Weights of a small transformer language model.
Size: 8 heads of 32, vocabulary 8192.
Architecture: LayerNorm before each block, learned positions, no biases in attention or MLP, tied embeddings.
Training: a variant of Adam for these matrices, 400M tokens, 6115 steps.
Each number is 128 + 24 x the weight over its row's rms, rounded and kept within 0 to 255. Layers, rows and columns count from 0. Numbers have three digits each. The size before them is the row's rms in percent of the matrix's.

# up: layer 6 MLP up, 1024x256, rms 0.0534, rows 286-322, columns 0-31
# down: layer 6 MLP down (transposed), 1024x256, rms 0.0562, rows 286-321, columns 0-31
up286 098:123121135155085118107113106145161149071138149145105138126155120082124131097126113140078138155101
down286 097:127092145145171190149131116138117126142121129121140110104160148143107107160105102119123128152139
up287 090:157120167148103176080122124140139148135109169150088178124133109103139150123140154130118143118112
down287 087:121135119119149115128144116101120152077122149088149127133140152138107135157118129123140188160134
up288 091:144133139116102120128188129139149145141132134094105143125119066131151159120100079142145094128138
down288 102:133143123122126107145131146144169111121159088116147101106112107123133100143152131141118133126117
up289 110:114144065138131075075137135155110133112131147097090101136123107108111130162133157134123123155129
down289 108:161111155108101113122115115117154141100117092110101094083143097107120077121126135140125130118162
up290 112:094148103123128112089132130164075135103130128122137171149130125103098153144139136157139103143128
down290 118:115121125092118148130106157096115129110105114146180089123118085145131104161115166142138163158149
up291 103:119131135116122088129181156178153173140169121133107121121151145105107128121125188141113115113133
down291 103:134161184163159136104136158139131167154159132175124149160133137097114073106123128096137098118162
up292 116:113123162122113100077144134121139150174129159109127133134121135097079113143121135147109134145095
down292 116:152146147091141137106135138146123088130130149105152157145128104126122135131123149147149147144112
up293 122:155158111126138113154128168120132175144139141148139166136106163158065117109101134137082111107097
down293 129:101109173116129112105135112139122108110119111140132163130150146133121128089155141079147156143097
up294 090:151110096142123117107144088139130167131128116126080139186147104148171124160111144145122129120124
down294 098:138114115143073147114124129104100119093113106135105146133130118123094174093167136102115120113122
up295 120:113111146085153103133139128139132138153126138085139142151107108101119140143140123143095128165085
down295 123:118134138106126147150126140123131162148136108151116076142125109124141092117119156128109136147119
up296 089:083076120164139105136127156161069123176135114120126152150100087162113093086128122136118135117135
down296 084:114092157160130120144100132121137122119112114103084145126116104105156140159145107145153166137106
up297 079:139120112112108114118127131139100115144142169105136146156109099156122094161141105119132111131094
down297 094:126126164125160110104113104109145110152113128125158143153136097136122086094169147121085126102136
up298 094:093145141115132112117121147142125122190109166121118138109093147139106150182108107140109099177111
down298 091:140139133115141127131151145146125148153106131125098123136118153133093092088103062076128111154168
up299 112:122158143113090139121117127127152089092147130108117182171118113107124151126131125152127114104096
down299 108:143146118100125173081118112135121131150108142115134146103124109122116098065124136114094129116152
up300 084:080119141134103119113128133173064101161110112128076143139105140167123143137093167143116127157113
down300 087:122124121114116077112126097154112165137132151077127107117142123132133136160125129099112147146067
up301 110:143142116124118133160168131130136171146158132147104122141129113121114134130121171123129127139168
down301 084:152133128118129138147139133141136132124119112149084102146130095136127156156130140116130207137131
up302 076:117128165154113074116165096161113095105120144104095103139121127145109176122112115141143112155155
down302 078:081118149125113142097126145095132142181120101125154128113118110129126088148114125140109152109146
up303 109:137122146119122138137173121124177152126151134082154102152127146121131122071135191139128134132119
down303 102:143128123142096107101154144157135107154093080103144114130164133116078117124081106119148156107151
up304 103:116143121136146104112171078172143107114121121086131123129147122117074087179125157144125118152126
down304 108:116122086112146142114131130103140106087109145107151106117130101136118136130143150166139117136149
up305 115:162142138129127111137109118120092131148122130139103160155115128095108141158112131142127106161079
down305 099:115116120106144144130125173098153133088111152117176149156111134120192169145095116135159144147121
up306 076:092143053092149150122129192133142129121141121139096095135135119105150122099168119136131120154108
down306 092:144119153086105106093108103113173103128115137094188129143122109148138125121150130145112103093090
up307 117:133133115086143093111126091095167079125146126115108136117125104141122109096152111143102103183123
down307 124:134089182140118107139085103137147130146108166154121146140159118087122111129118076131172102132107
up308 116:112123135084112147144132116148137100121179153149119118114115160164085153109143116132106121138133
down308 101:121077100083123133138160158144133122129123132099142152107170103126146124115147153119140155106154
up309 088:125070115122084144125148145128139151126134106105161176121134115101150140115142118143152121117077
down309 087:133149141158122104110152146135143156118150122163106145087150151118111157122155106138142117143117
up310 111:138116089121109105115139135122145126127127167110110155147124111080110111089159183147130096155107
down310 106:148146087122165084153111138086133132089131125070153142168124086121190124108106128120141171151156
up311 115:139133158160124134120122152196088159174100094120125102162098145146082117133107145130103115138111
down311 113:098087145121125077145144149183132140075142123116120128161100132116127122123133089116139178129105
up312 095:162166090111120119119169148106158124098125135120126152156112089136126126151128158121148136125137
down312 086:115157130127140145145130121146102116094122109155128089100159134070124150139143078109125153101176
up313 101:140118117147121098146129129132125162109120127138111129143167110148099124176135142139144123131123
down313 104:130105096114097096140105154137119109144139132145110111133123158119128071108113170122119131133131
up314 117:133079124113103107104116148109107123177104181150102115139143136121169146148131133137126111185129
down314 101:074087144135141145175142110137168144142125128120110129096138104134088163132152094127143134137097
up315 073:172140097157144137163140098160165106097128124144130146100100110138097127112145130184167158150133
down315 088:114107151077147141075124142120099139150125157116124166121126113129104121138149121124115130135078
up316 085:109103104117104133113142139142069070126115151142114152112125149132105165141124132129117110108098
down316 095:102165133131177123119117100112137159138103122144133099124128134091149087146145098130109134150171
up317 121:132155135138122175103109120170084160136125166204149153142104120173158129104144147134096121094158
down317 114:148133138115139117144155107118144126095176093120117077127138147088141100107139133133124105153143
up318 106:114130088107125122132101150152114119123144108119110125119104123116126118142120132147117116145084
down318 102:107094116146138134144080155125141169140101106105158097131117131164090087089125105123108121161139
up319 098:070081118103119068152150134136121164147098125128129108149129122162111139123114124136148124205130
down319 094:092130158151113125147118129119120120156098171140080124158110109161149094089108100137125141122111
up320 103:120122094140081116099135098102121146171165183133176108151123101117151147109122102129132125147113
down320 101:112094148161129127155177093114123098099130097112080132107104131162172104143123131132165137133096
up321 074:106111140128128142135144154102125097155112105148104151156111121138142121153085124122132118144137
down321 090:133115125058130084097070145095101111095104150098148123118146115155163107127159130137136136114175
up322 090:137146124106106138149124114171152118089125131136096123110105078151105109148104152163140142142170